config = dict(
    positions='learned',
    max_grad_norm=0.5,
    max_steps=3560,
)
Each number is 128 + 24 x the weight over its row's rms, rounded and kept within 0 to 255. Layers, rows and columns count from 0. Numbers have three digits each. The size before them is the row's rms in percent of the matrix's.

# q: layer 3 attention query, 384x384, rms 0.156, rows 284-383, columns 256-319
# k: layer 3 attention key, 384x384, rms 0.142, rows 284-383, columns 256-319
q284 099:183155130151108111148144125140114137126108080092124168145147166162171162120121094126149126118106132160158106118110126129122123135119146128151153159175127131117124156126145138143155121128093107
k284 093:146078087134085101150125112116141158109143142125163104118164142126121150115141167159163111114117119156121182162104147125176139093137164108146136119150149135138167150149141125129124118146103164
q285 106:161164100158118094126117129124155118094127123096136117165127134086127144124088157129123144124108160131132138109144121128141108160145157097138156148179097113116132141128110088099124109109087133
k285 108:159123117124119147137165141150166102116158161146180113125121100176097134138104110113127111142107079100122133128127162132180116178109132165132071123121108144130146114118165173142126110122108145
q286 102:163153080169156126101130136129103159145098106145126140124099105121131108155136156122183163120110146082141100125113106101126150160102145186130148064127133129048130112147109158164127109143174114
k286 104:140104087126122108137144163118144094126161120145119129164148149100129151093127130121158145120123105102153117131136148108100134113144136084108132133111129163075097147102089116148127077123104128
q287 102:140116114160106072126172123165116103122176150115124144150143133170138136124112138115148098148085120093129112107107168141119125136128127111141088138134143172120158135125120127099137115116126066
k287 097:117152152149121138105118147160160098154127113159088138124132116137107127126131133171158137110072132131140099135146131088110144154132119093154140117125106111073138187130106162143147136153121131
q288 103:130184128110131088087125089118135146112077103132118162164141117120160136113108082103132127119094153113113079129104138148124159100147121132115138138162127160161163126174120113143137086150134128
k288 097:158100136123126173118138087180173127119147111132158154124092114118142157161117137142085183174120099098159167134153105105154123160152145174086138111129120105141126090084170135165109119110140104
q289 108:142144089100151149110149072131157122166186156113187125111096117102134075138151115113143118129144134104108133149111139124167138120119122149094121152107122124116132135087146136139162153121163073
k289 094:095174152136102106115127105140145144174116099112131165146118110079153149142084137117124171130125133127141071126159073085170131121141083155146173136129142109119140117135129128151096127118100127
q290 112:125127123126093153142121106099110141126112122113109111166103200085113120148140193131149120145146158142124094119145122075139133145091130124094169116138138097111113122104132155180135165110113164
k290 112:105100093127144146136127129109098153084130127089151124124121164124145133101159140149157107150176139174118138144117130140184168129141148096139116145119139143169124097108135114118096085156081113
q291 104:170144105085149163147125127136086114146120122127140129127135129144110134158179130092098148129131123132133107097131127174121107084144102176128139123113104122159123105099139138169128173151122101
k291 108:095152149116141119133101086121134139094113105123126133135126133101110140110124120132136150146138109136123138132135111139149121074153132119146127129107146163146131120144106124124176140138177132
q292 108:136134159150143139141148105094124109174127146104091110130102177112096125107118144105110105146106112143130152162123111118113170113120109099097135104150108151115118089131105084138133148077140170
k292 099:102102123121165121111107157118111152144148130111083095142120083093110087119127146126169130141091123102081129107111106133118134153164073109156118114120134115105109154155082126078128126164154154
q293 100:137146103159106135099129135129125134126118158110148136144141113125111135150118073103122141130077101165127135126112169131154130109133147119124176104141141130139135147105115126146128093138135102
k293 110:146120140148100111144153133153156105159098139145126141131153132207098136146152116128093117110121118132121165128146156122128136139110136138108133109130147144108128147105148119149129138087094116
q294 084:102116144117124115136142094131117139104140097119130129112111188135117123120178169108132154154093158060099123119161162093168093166106148176116133143152167130150098164155122109139082084128108094
k294 084:152167091176150150053143127155111131122147076113127158136164123083178144132124095135135121102148106126160090150163098155103142120148127112119175142120056118159120135117140126146111133112146129
q295 099:121102098146170191135149134142134143125144069132097116151133121160150121172117123061175132152104119158170195149151166133114174138168148126171135107167118111113091157169115136121126138169088106
k295 093:133111137147117121136118122142128112130122153090109109131159171106103135135105151109143106102126106108147183172064152130129161106113122069132113132132131144132143136133197138062152098113152124
q296 093:123110125154108115146140127112074159138096127126118113141091125150135152136127103105097129118094112166143126153164100090096138127156156143156125120133145108106122156149108083146117148100152103
k296 089:166092194112103149174100125100115125105127126181098121133146137173146155126105138121129129170109192126032135105115159133113122140119134109138100136098132104124117161091077118093163119127121163
q297 105:160141158124119197151135136130184151152125136134109135124131144132111153132102128119082132124141126146161102150146116133158162136085119155134172143104131138129106141119109115169182116099098093
k297 107:168114137141162114107108143137120133169094118102129146105115134068078140130151126121188178099099086152149130110130127104121127120166109144128152117168140118124114146166109153141135164108094110
q298 111:138120118138108147133117149124124153151109127142143133135100106151089118177167160138170186128110131097147136123114124111111130125115096133084117086139154171084149083135123133148148108118118119
k298 096:119100106145150070132114176138112155117174174125097108155122118107110109097129140127180103149119103125109126102097139144100171131130117074166116123147129154100112158152113116073144134130157108
q299 110:071147101113106143106128063149112172115137137132145128073190133104132133173169142122163139126161148119093096130145144161178157158148150130109114154137158132119121145163160169131111150141147117
k299 100:099099150151115084109122128134140138081105111122122139094093149100154161138185149126118117193110136156095113139129107119151119108116123125158120121154144133154121141127134130086070086172128137
q300 109:128107086142124120150108101146130192122134145121104138102131123161127152120111133137192108133152150091160192094137141126161152126134158113118125125095126093098102170120119173091144132168122116
k300 119:142116157106128129129114134150144138149118104142119099141182154115119103144102129127169091121169101126151106129103119095119153094101102118128116089145116152139136144123128127099110129131144124
q301 111:128132154169137080080117149117134132136131133135123132116114117108180145110099105160096117145088122120115117088111182137147132125151112130116109196143145107139113131101126118133123127115136069
k301 109:132151172178140147164145133108184171144120129127129165133115111123112114120125130122125120103105153151135092135126093138097096174177124166166166120121109106176144155132138152168151135125095161
q302 106:095149131134134112146151118138140136172131134133137161120121159159123088160105149059174081165135112100093166099125103157141160157111168101100114127155140118113109134108095154140077150177138128
k302 104:107130126116109126066150147182119123138119140112111115126124122107114131093141129168124142119133109106143138123114126143178145131113098140161161107077095104128103133162122144106096102084135114
q303 104:122142132127133176150141152145105096103121115110133170130116112088154145098128148140132151147169153112119127109091108128105094151143148124120127115166185121160124120164151140165163120143114124
k303 103:108129101148122135107154134166113126071137121136127174142154165136153135102127114118149093124126128093109128116107168124147116105131133110151092175134145168106145120112165126113086118111126099
q304 114:150118073121157145144123099109172128155181162124118153127108124153133114129162131124114166133132131140112133159140139103105115140136132147121123136127113130121096131137130116131180133110101079
k304 110:123110096138123108114129173163110128130103109139115151130127121121121111125110134148122113121064135136116154086103128131129137092104121090121095120170158150077146153160138100110120123108146135
q305 098:183124128139127145097129102122095116141155131179129133108156146132099136099125132146079156162112163138116136101140116140111069137116131116126101144128122120110140139087169122124144180095146176
k305 103:163132147063147137159146153117114152099124105119126150136109116171135194111108121117136164154123151150103124149112127123110154108138123156137100128102160121142119167116090104144148140114129138
q306 100:134131126065130097155124096116138127130160138125163110126127093139137132145137145107151113102144154113108137135138122119159158120097159103129127129097121136151133117080126126114133174123098080
k306 081:118141125123110151131137098120118176134137155147152129118118127123131161114089119181103173106138149131159154157161122071121107116117134175105172126111114093147113119145128152136133164100132157
q307 104:098103114138133105095131152114133100119153093153119114090132114118110114132115085151134142112107146133093161123117122192091120142142106121173072110143087128146130140126141100073152159107127138
k307 088:150177147104141153112107116140125100144112135144140164131120101128147120147072132146093138132128171128139125184176058133101085132150130159126124137143110103168157077155156119168114127126128170
q308 097:105131137126144155136162113145100121125130128090139153126082111132135095102099086131143165142137139078102110130096180136097182119121126153141091117083157126103145116127156180098126138109129074
k308 092:139156126127163129060125088149148120190139110128148126147126123061137138146118166110074157136087124136114109142170073107087099112153122148139182117149123111119113134154109156159104109109118117
q309 104:157145151209135122136092146144131129100162105177154126144139119118149147084121085171159173135130110129117084137155122101148124108140172121117137142144142133136135127171136155187120074157163137
k309 104:127064061153131138141153106147141108114135137167117144079161167146146141135169083128166139110175111113134095162089151138136117128176107131134114143080141124109164116120111100160075121125108142
q310 112:093126121116138095134128139167079143117111133166134146097155084142111130157141139141107163124093133146151109146124100099126107149142139130123118126087145124109125136163166143152099116112097134
k310 099:127126099140114168144172104111123125131136137116134121108137142142118105155140130104116104109124132152140115158160130112107104184129135143103131099143119136139142123113139153146096165081092153
q311 107:140134144202124143152125135130126158164144130125122144159166135129091136089129116151140171164133120127127139130131102146094110119123110085139134124093134120118143104132115108121126119114135176
k311 103:150141148162122110081156142149120106132139165100119128130098137147163146139130124149157173111116126126144168191173087124121093144131116101136141130172182136153103160130145113156134143115083136
q312 100:075099126113120113175115150134133116163127175102144119084119116170150141095164104141138126093170105116154142163122166111155136121103147054144131105101154087123138063145152161119134152108129118
k312 091:098131162147167168108131101167145138168103191123091130163121090116092074124107128147111167085142133091127121129119099121136087131112109175107142074119132092141132110146169140139091163092126096
q313 107:127123145101121062143129146129105136109199142110158140151145130150180108130113116156139151117169135092122158123087119142133126096110123159170091117121119133170132125155124140158107130163145136
k313 102:105120149112137124108116128143105127133132128100079141121146135117141144102168127122147132142117078127139166131110144154133124072123123112144140168136153143105115139131120076102116093158200096
q314 097:114132087133133134119121109153140121114118086143110130088145125111139160107109172130123090127157134089135068116134148131117127147166176106124122112157168148126107111152118166140121128118110135
k314 099:178110108101109142141142102114122095097116139135147128085120208190161145144187118133073134143166128119120133154106155125117142097136150141110128130094114133109120116126142145147123125145101146
q315 113:179121132095116084072128125104143110074123086152120092141128129110161117139109158116107148170142135129126102176110128116083116114130135131123149117140130141149150164149132136143097094146126173
k315 111:167176136117144162139119116116141122119120096145154148065104146128150178147123132125095167128171121112146159147176125132126138131157154142112115139159128137106127104125095103152148125171129137
q316 105:150101166171134117145140147143142117143144143118124115086165161145159157099134102161135097120134159121138184122133118089124129120166115105146117141115106099156161089104124138101135117114127109
k316 102:121128118113114145155084126115116141139134133155108077109140123137132144074112093143179149120111082107139124124107161121132122146127108132189119138093128128117113162146104171089178135131148119
q317 102:129090144149147086135112127117151138155157105149149164122132136132150129119088119168129127154162116173129150094137096168073109107129119130149077160082126093127088124134120136107103123158144131
k317 112:117143133094143140073155139105097102118112108129136130130139120106135122144117138133097136116164117137139142121119090162148123153103142133092116112125141139128139087175127103143144132121153104
q318 096:164123114116155100145151145145175139159119143136167120109146067130120145120109091110099136143084101143123119120114136160137102096163122155133095114127093098161133084100128117093115139125127125
k318 107:116134167157103115148074169099148153176180108152116126160155094115128101130085146111147146144080144119120107105114098143083103148134122133161120149136128147123119141134138133114158142123134144
q319 101:093131135158118154097119121167126094146095078127133143154115116124130124135117129099172112111160096156155117151162119111110133172128165148117108126165059114097122146095126121095119100110116102
k319 101:129131113129116132148158088128133101113152148121136123098137171132158141162137127120125132073129163131153169137165141112153109104131126128101154118154133108105139148108156175134136110126082155
q320 119:111159113106101094128127116197120133111138095117119164138135113124109121125078087137167089146054169111091110109092131142088114114113100152178093123156157108149131123136134127137148117110095108
k320 107:177126148151132199113141079118128144114130126113165171090145112108151123155105131155113130127116128133135192140152082078112107126150164156116151138126135132156160121109155159117148141104121148
q321 108:098133143176097122102117123122095128118084110133124143181094133131064155099091181083121129124139145124098126114119088135156145142119148135140127055129161172105138137094140141136142144159132157
k321 119:131134180147140172146165119123168138120096131143122148124097136111112147147145092153142141160116142116146102150134120112104127114142117125127131121134117152139150108128132117120115118125126119
q322 104:197124142120123143147182110113162090135135173124131094102128084103110148148142077148089179175160143179121149170137095127117096097163119108148120106110099140151118135174111115124099110094175166
k322 107:086139140157143071104112174126116146124155119139119136130154091089156112093136139151112126135123141127104113122134104162142063144118099114147131173156150129118096114147159107117103135144146145
q323 107:114123120134107060116152110084109133102128062126126129129182109133151143154101134078175126091107108146151157164113166085093146112141147139153126090159145107095113174118114135102106111109106145
k323 107:148123149114146120127119131095083129095149116161149120137180137134120100138117142125155069108154153116107125111128184106141134110137162128099091129116117168104119134093134121080154141165147123
q324 118:133145133127152166102135097079124178152133080141050167125141109120133111137103090106141136163105127115143113155127154139151160091098142103136127138102126166124131152112127106076150121117134136
k324 101:114135143089121112126134086135121143096161116097128135083129126141125067117132110113147082150118103148115101114117157149122133115147135123089149113132120172121139135131133115078111112141169118
q325 113:114137115138089120103125089108075162123098134135126120111127095144125095130149163140121187122104153136151157110131134105112184139183119173139144158114112064122113105097156119133115136119142135
k325 114:111062171136116127102074107098082143138134148110138099167136119140130166143154148162158102161134108163083145128137115160128154096096118130125107111151149122141111092158087107109119139149176122
q326 108:126106137169133134129167120153111142121140083134099155163138141115157133103138170105167142167149134131154156124153117115134114138141155101133091151080126122122110155114140135145114103163118163
k326 107:088158168111127146132127163144131095124106092110141122102135198148173151135128089165132113161161164124133138108075144134144113107106169117109121129120135110124143140111148140128129137123126102
q327 103:117118149159135087093106117138169188125056124122144160154109114086127156145136098150117116118165107151139117137156094095164142112121129177120120098131141143108118156098122159124120127124138115
k327 093:150133123104108117139163106148164134117174160105145132112139131134130137150122130095105119096151115124145147124146141130158100170095129146100138130139147085113112109147157153155113118130072144
q328 102:118118079082118102091125098177157116127081096125139147136127112123115123145116140101124082125161149081140074117104134146122112145142139112096111123143136118125152149077138120142121124118140176
k328 091:156130120120125148149148079114125111076127128111157124106108162146166145135150128123085146158153135154104163100127142115139153082125149126085144130116136132142154108118157143113134133129098100
q329 087:117135121139215137118124110135113174153110123174136087154120133114171074110121144140074144086164162141137118123097105094159130123129137129139116132083146103109118097093136131147123165136161092
k329 090:133126146160104103163109146098122098146117122116128094129109106164150157132136153117139117140120126132103124119112135098123117121098084125132106126125108141154118122121106097139133135142142140
q330 107:126101102164136176091115099128123160101165122123093159128119147121133127138110151151159111120140144138158095128155102108134198130115134097118174109190152141105082137159095099160110119182138159
k330 093:096109117078149138133136152136144103084088154074119079096119159148164131114174134141110093138151142127089213100110149134121127121129124071110132159108111108123131131137124116123132105114104184
q331 101:167102114162116094143126141148159099085098137137129131101157127118125105171144167147129137129162122141134107149121108126131167147105104086121120112162120103125147144175130105127097145143143213
k331 089:111090090098140127122122123110116097100138124078125090133139120143136102060154114125116122117130101121100144121073164183153165129091127073124133140124140167096115104109090075120142080156138161
q332 112:145106123083137107112141104098112089091085138108157107154132118126105114092117150097051152109208111181080087163122118155129120086114158137127131107108131134185157140112103114131116140160135149
k332 118:119115085128105114108140153140096094127164128127151135118128144154123108110153147136123140099149113109086183107083153138123149088134119132118105152108109131100091113123133106131141177094136111
q333 108:147139107125131207125135141133113154136142100145100098123151147127165193121163152106141142180130143100115116158173101113102162144121145163110134153116145133122068137112136153141095129132125135
k333 096:133121120106124102136117151100129105125114157140147081091126167141148128093163117103118158134169111124110153135120168118140141096128169112152122189102093104149129145114093162114107075142140174
q334 113:147121113160145117128085111114111140115117137108098150201103153107142092149073137127122114123108147130129158131116098105160117127156129139110166142150105102136151171122106092110099113177133184
k334 102:139165119151103187114147085127146139134134097119169158094170108122116148153094122111163098111141120128160128144154112090137114146133116135094156104124104138158156126120132140158129116116085151
q335 105:108127092095077131124106126100086111133127116141151079128106125106147121162125143108117138143117157127119089100118142118129147132150134108130104162128134157134101104133118120178114138126115084
k335 102:108155148167156121092129180120177139143101087124145144125122130097162117168128173133117148151127128154169107140134096138139113153158131156178119083135093127133141112141102138159153140126119147
q336 103:143157172129144138114134176123146161116092108112128151115074163184125104120110127155137106094127145082146156115121139070104115131159109129126104138119141131078125129145119136112108159122145122
k336 106:112145153132099125143126090123072104126160107147147108118122106140117119115130150119094127119134137143143060142180131114126109149135140123081128107137109133105125137094099154158178138136102106
q337 094:124136166121143132116098151130142140121126142168137133125107146090160157087129128153111126136143109136165102142130137135116116114115147105146102121157101164117127106126127139090124098101138141
k337 091:150091125112103069125135116088132086108145123117097118138121143192166131111127141111141124098127127158100143079078136113145106103162131119184090169165116109131150102127135067087127103120147140
q338 114:156156132160161102166126152135130087123131118135108123124115136113148119063088093148116134174059153131156144084099117118109120129146125162161117139074148100100123144125091129112168118150094093
k338 108:182133129123155109155070192096142128108160124074106120161149113128132135093121109127173145106097110159140171136086169105094145088099144119186121158126150173145127157167138112129173119156124128
q339 105:088105097144093146094109098125140149138116103116134102135147105125148158106135118127155111126110135152119109138164123157116143157124141107157123122124146128118102106123149152091109128121131157
k339 098:124102156155110122106174143150159145144154146164133144134113099116116118159158140135163134124112111118155142133109125125096144128112155138112124085192106108177143112111104177138120152109099089
q340 099:150137152208118086107128097136144112122102096129137165131138105137068124142083129112096128130111123137150120138137133138097143126151147129127158136144127124132138177104101122150092138176126204
k340 096:168096128110133154155141079110109115122142134102180124099165144188090148124170124130119120132126120143084156122104171154116191093138118098134122106116158170130153125125103088147150134138104119
q341 112:105132101082149154146124139164120107149157151110130102133126095135178118133155190134143121151162124117124116124079147131142147154108099137116128143076140182123115121136152153153132173130130060
k341 112:094152114167113148080146171145142125188113069116132173150123176055119108187112127114133137125094161127169102130121114123122102135133148076132129102150125139158132176137149119118116101123127090
q342 107:165116132141088115150130157144081102099128123125090141151151142162106141146097153124111171162124127107088144107104105121098149127117095118120173125097149155132121139166152097129124086097106142
k342 097:132110108118148140120112129127088120106135116086140119099187121118126107093173112138144100117109141160075151104121118148115152078119113086136081185127146144102119154141086102116137159203160125
q343 102:084131090133158113138121150094167100113128135159126096140139131163154121137118129117135152048196112120099112146139121148121140147105105086108133146141124155115105141151125097125127074135127132
k343 105:133162081110129105105128163145122098145123109114123116145110106096143132153092125084097128130134144133112131108129138151152089130126103159121128121174124074132111157138110120145106130107129170
q344 110:155120169134126166119135168099116118106137130091163135132121117169148157155130173112162145104172119123101143128094117124161106137112111108128129172137117150155130174092137171140141163128104114
k344 094:095123166145135115146125155135158133152132128120114131120112150133129142128128134169133108152136161152092122099101144143156139122120147126157096151122156098068109131127123123078154108137167086
q345 097:119125142145121121110148102159108162142160144114110172083100139125113094103114118148146128170075146082098132135134151138101118135105139176127130110120144105084111140141119174122127129120116109
k345 089:125120118147134164105178091166116094145119095094116155115136113129126163136163109136103159115097121128125120148139107104086105111128108134119163122160151127130144145125152129158134107095119101
q346 105:147105105161118056137109159142100102108119134133141161108134128132172164112116099165161113131130121091149152140134149149190142123161140138136158113133148049154131155141134091126112116125140139
k346 118:139144136126139172125128139101149108093131112183153128148194127127140170104160118144169130127136117150122088120125157110152111097101134123110146154122117148106160147156143136109122109127129129
q347 105:137111116152100117139126114127100131141130177151104097099132097163133109185111096149108116108109152134091139111142124113105155142113142126175163133137138082104128118130095117122091107140139176
k347 104:122117151118138182138129110117146130146111122093176140114136089151079095132156139145133166111113118132144111149143123143114154142127089158123155111153095133159140078126123137142150122119129157
q348 104:149158108078094154165155114085124157148115145138117099087098095168088125155126079094124152078126138135089167130116145098070153135127151094122160113111116126110126126149095138140133107134166131
k348 108:098117164134134104154111133146105145158107169137096107125105114075117080090118114137136145128143143104074090146167114145094104134138092140150138122113109118114123115118122138085137135101151103
q349 107:108136129173176140119141158130148150167098156148124103097104160105111121096130099131128139133134098109168104131171121137163140176114127133114107106111160133112109105147091143165128078154119146
k349 105:115151089123104149125132172127168113174118128138118128166154129099124134150147130113117149107157106104152087147133128168161106164111092115124138133106143125126117168133134158162113125106097093
q350 107:134148141157133126106096144134144128122130131094099131123109132122173134143079108155129127151080129098098154117102124111114137096149145125138158116173140119156157153078107152065119147157108117
k350 105:156146156126116192158142119154144141103077107147177136095165182151112137130125111115107105099135125158128160135133130096105135107096123121146130076134132146139150090139158127090167113110146170
q351 106:152112083135108054128115122136116079096110086158134144104130108105117101135118125117098124100110163170075147106121147138081146120129119125124164139140139127161117135137124117121126117127111120
k351 098:096115125112141155138143111145141126073131143149138123139151141128151115137113128144118136123127154101144127146183147110108145149115140181135146139108088093136112098130121162184134133123122163
q352 107:124134171132125178162141103090163110102084136145153068183087097153108146152088187101112100142151112140149095127142166132180138142123125120134165144150126143101135136094085114135150184140123132
k352 103:124153126125168116164128151106098150143139160123132186152108126101082112148095116112128133122111140121105097149132129087093132140162094121140171109121124114137160153105132147106122116108065144
q353 105:106095114108114121111119151156121117091126169123096143088122129185126171160148105122116129118177129139156132125145126168134129137102166109111116119145133098130130152149137208146158129141110064
k353 106:129132112123148137176133117128155144100128123093129087117122111128112101078137146151130128135145152131128145065106126166164149139115092121125133119097093155131152106148178164115131122137180148
q354 109:126147187095102125144156100078109079097112141132109126134099125114084103165103130111091123097072124142148146120091138156095104123099110128142119111103107168110150151138127097120187136130086092
k354 107:118126135131127160115162123126148162120144136114129170135118078176072090138108118131122085141094117156124117138126136111151086128133108143108124083176120134118165115073111161093163182110129126
q355 106:115093127097111197102134082112092143144121092140101112089120109107136092122133148116104126100114143132099103147137129134125127115119106116131139117146098118134096085119137129127132223120121158
k355 097:130144167142138166122172090129157083120120123126144153115100093147142110173137113119094115166142158134149126162127117114142112141140147199100137117156115113160138084108134177151127125080131131
q356 109:146094146156157198141130135154095126111091124134120165099126164146112170111164125153142141142132103130110145117138137137096135154113120111111139129162122124105115131099108157155176140143145154
k356 108:116083082110121104114153133126095132095141149140093089143117148131082133098164134132145121112120139165111114140103153157139152120084123098113126122121125128142132128143117123076144108125144140
q357 111:073142107112127128151147128138133145109134142095133123138102133118117143149154132135120103127131166109117096117167122111159111125127172115080142145162133158114144154120154180186126123138127141
k357 107:089105151148117131111130149186151111100056154116107138067103167122145102121183122149097140143138134160097118114109135150135141150151124122153114150138113071155115116133121131117078080144114119
q358 104:106122120093112097149105137165125124106123136138168137143137157127153111141151103094114123099146109134129098139100153113151096110128116122153095128137143083148137112092119105132167122098139121
k358 098:120100136140140140137113125147126113110125122146110128119125130119138166143123117146113159124052132192081135162128147164131129126149123154151098140177142183147122165129117108151129115118139125
q359 109:140158110099132128113138093108126100123143117118155115134165134130079165122157106121127149097100162089139136134132143156096094091139148086150154136111122160118143150133149134101135104153127157
k359 101:122134149144104155114134098149128085111101141158152151127103112150133113105135106172133115129164098134146125144161125097142114139124157139123130091137103140106172089135158129126104163074129133
q360 083:155135108151143122116128107166106130123116112112152159167106106108119108139067114109149107173068146126107134114098115129134131092105149140175143119117151074144109098135096110140124151144134127
k360 080:149117125149102144168124117073131108116153134137148086101146114173154161110128136116122131182119149140079186096084166141091161103123137110156111133106146175095154133116106108104144095096119152
q361 104:167111140112135143124115124112118152126142158154167133140145118138115165182115159137157125105138069115141122134101129124171156107139121153091115162119131129152110145109104153117131169147097110
k361 104:111099152162113088111143169147147121132127112129113115161133144090134142148145118125175125111120139178153094100125105101161064142136139106156110129128161108098114181139126124112097129136121095
q362 090:139127168093101115083149120176100142117174118161091143117128142113097126097110162144113181142099153101081104127131095134082101150092178129110097103113133124128134106181165112154140151145091136
k362 084:132172082124131162110130090162140129169124096142178137092149092136151093134130146132108130102107149102168113163161093115072120124185116132110131119123079140114145105091097152148103131099110152
q363 103:163117113121139128123131142106100133102060165127107139131146113141090141120139117119128135137123125133103128091129101134079150115144146129103128116114134076144088111151104152119152132144132104
k363 102:146140081146111115130156158141182158117102130136130109172113132079112127113123155126102141114106139123136110097162130105125094147103123138072118141120123118137092139093139128131124131082101116
q364 096:128108131134118113144151119150109127147100159137113149143129108142082132157139127110164133146096126126103134111144155116093116114094111138104125075125118132141122151122148151111132121122134127
k364 091:128148141097094140090146087144144165137133118130162141089127122132086108159110158135094144118122119126165099091146091135119126151150124149062155080132106119086114143109118170135146163113083123
q365 111:125125139123126143120137167080128087155119120091108094144133131134101101128119083133107125081142096122122176121132104158096149105113117111158136120098090150136126131164098129144153121117160092
k365 115:114136109131139099139118140130131132139101169172097107128153129085124082127115144143143163096111083111129085140123154127071127136136132109144135116140114152116123112157114117126117136132096136
q366 110:084132140104147121098156086119104129121149150141112154119141123134123142127130137171122116120100073132113106122116144122102118107162161172113058094130131125117140103124137136126124169155138122
k366 104:133094131151097139140147109124104113090130091159115090171141134153124148135130106102149115122096117101110119143125167155109102110165131133159101123154150152123160141132126108098107111112169127
q367 106:165149127104175160143131149105108099115122118131106086129130137121109133117098112131137149138155147115072157135095145154110123134140102130135097125101137132111142107112148145129154111088132148
k367 101:151093121098138131133094182145113128147127103141138153140128093108100163142134117117144109134103112146084115171088120099137130073104135130157110143160161132102131159159098086106122129137140146
q368 105:101165103178116102128144135077133111151117137141083154140112087143109075129125135088109118094145134124084057105125120138124135112110134132127127105133128130157114102126135127128150072113092134
k368 111:134105144157152170128120152146114125127091145148144184141131126100080120096094124130168132145066103089109128137179145098090122121148127191103144105113130136103160101113148123127125150119136133
q369 102:108119115164146110150126122133167135122151113072161125110207150176119126099194128157165105133129107140128112123139105140136137138126140124128139170165144106146152123132106144151114109172122151
k369 102:099116129130174164085122138141158133119101174097110104114094130115168162116153091106153140100173091137163194138070134141171167187101117114129177138122133081129144171119153164134133123144095111
q370 105:133176052164115075093131144125140106109125099111158147146164123136161055096139106108128165172093115109115139148134128151128142140167104132120154157143124100086144119142158132101142076166137165
k370 108:141142118156144131101098117131170090139109095139124099128137135146141104147147110106132145137142163113106162141121145146160152119085150169104100171157122123121116081119148113181151085154142117
q371 115:149158173126155093162133127096150174123099105114154130167107172112176141148168140151177144111138133115102172143120153124133117155143151142102152155172091136141103130129116119166130156146131132
k371 101:073133133154086145103153166177110147147151140134139175103114183093169119149108127135120126122145129135191112169163120125196076137098153130114131105123107102116141139129148167140088103108080141
q372 103:145127122092119123109092147105184136156143105147144069128117128110157129095156092109162167153139133157115133151108168147129103121078167091172156111118105116185136126153123121125180160118120100
k372 102:118150111119142123146143139168135128098130159139109166096118140118168146118099136141105157098122146098143175166090110121151121104115126132121113183121146125112145150134160164105099108134119108
q373 096:078102175127141130077150084162148096097126141126125154103122099130140131093116142150114089106126132109151119082140146144131096150146121147095110139142123143154154148094133143119116105131114130
k373 080:111179108121136152123141092147155142126133128125147146146135111099102107131119127128113108114138117095163089137156110114120099168150092170122167106150102102157154098127156168151129164114116122
q374 111:114106191125118110162153144111149150133155141120115133136125107161102107091104118148132159085176108167082134108109143115131092074113114161155137114063169120147143125098173160095147144134118104
k374 102:139136169111110125165062110138121163136137076128126100114116080126102144122111096136103133147092146156119102124114153135104113085148110086119151117109152155127119124119103100117135205147129065
q375 079:104148156143154136130147091175111124123162166133157121107149121132120108101143118138109160144143125083086136122144110134109154117117127168063121126106124118118122102152175143151106111126148100
k375 073:123160091145148083073127130169127121191138105119150122123162093098117115145138130100120135114115120078158100124157072130118108141152094190128136106150108112115120129143106145155103157110124155
q376 105:156157156127136150122134139112100172130123152134117138113137157120115166150127105127140130120136099152130189135124113152115164128125124111130118125120126164085125123181136125127109108115165164
k376 094:107098115131129068120093183137115148173138130131124085140143104109099099109130176118166112126111130102116129095120115146129141127138110079168094132131146162103107162153102098088146105139167110
q377 095:134116188112140121107115110121118137102130101117144160119110181161138132100152174161151122133191146109131121096127116112133126145167130116084098094165102141132139102065162177131177159156097119
k377 087:082130107102119139128132072137146156132133098130138105106111179084132116102139138155121115136148126092164057090132104104165115187154106157107136140134102085134126097152138179132117147122136125
q378 111:151071128157131129112189096110115124137119098110066141125119113129169118123145138131137111093124127151134136115109152123091163165113168109149161124151118119123128133151127161122089121156136148
k378 107:117140103136137144140169101125150066109141161115127160115167144178123116162145157136135097118119143113137172123137146130114144106113145139104146106211142137117135128112168152170137101120100120
q379 110:105095106094113160105153092115123169136118137154124122116118173100113109154112113106103174126153082135125139173129145131122165122139133116114165107156084109121136100094125117194135168122122154
k379 102:098132125124143135093125094158124147148154098062146137143155109098099141159161147116110106117132173152153085144138112080165102133118121140106165134134113136180102147111118114145100105113124136
q380 098:130128101149087096179108144129096116134133141107119127098146121101123157156128102110163123108101167153134111155137090098107091107130131111158124096135127108192138136136110171128135121120127078
k380 092:122109121121089089152168149128153163069129136144141143130174141165133075106113145172125139108174124170145144117144145164135129096107143154105094137104137150151141122162146075123139123124144171
q381 108:116147106109143093121149084044125133085121110115149134113115162112149110116123117124120118112136113181165142143162093146150137152133151104172145096137090129152110132099146148082132099124148153
k381 099:131130110099102119136118106149148150113100076133115092094124111108145149113133127120150105116141145123109130084132148143159125081130114137074128176130102137135161093149136113094123130143188112
q382 106:095119150102133201183156146138117141157149129127118169124130128090107113170143139128151142118151154135147154114124091138112107130134147141088112138138133143145114130145134144167149104166137128
k382 101:146138136154126097103126116145138124165106153112120156089161175127157121127115129132109115143118115115125132115148107085142111107146133151107157130146117116130145105110125146151090153087097127
q383 117:105120128190140074136165177120131159139100151130130168136149092107176156120147088166108119084118106146154174137120112171092113138157137129160141148131144135132134140158120106125119129122180131
k383 104:114145154143130077099113179129123125151149131134085121145123126113095134126097124110154135104088130133183121127159117134116107164126127106147137121132110127143117146159100157149146126163116133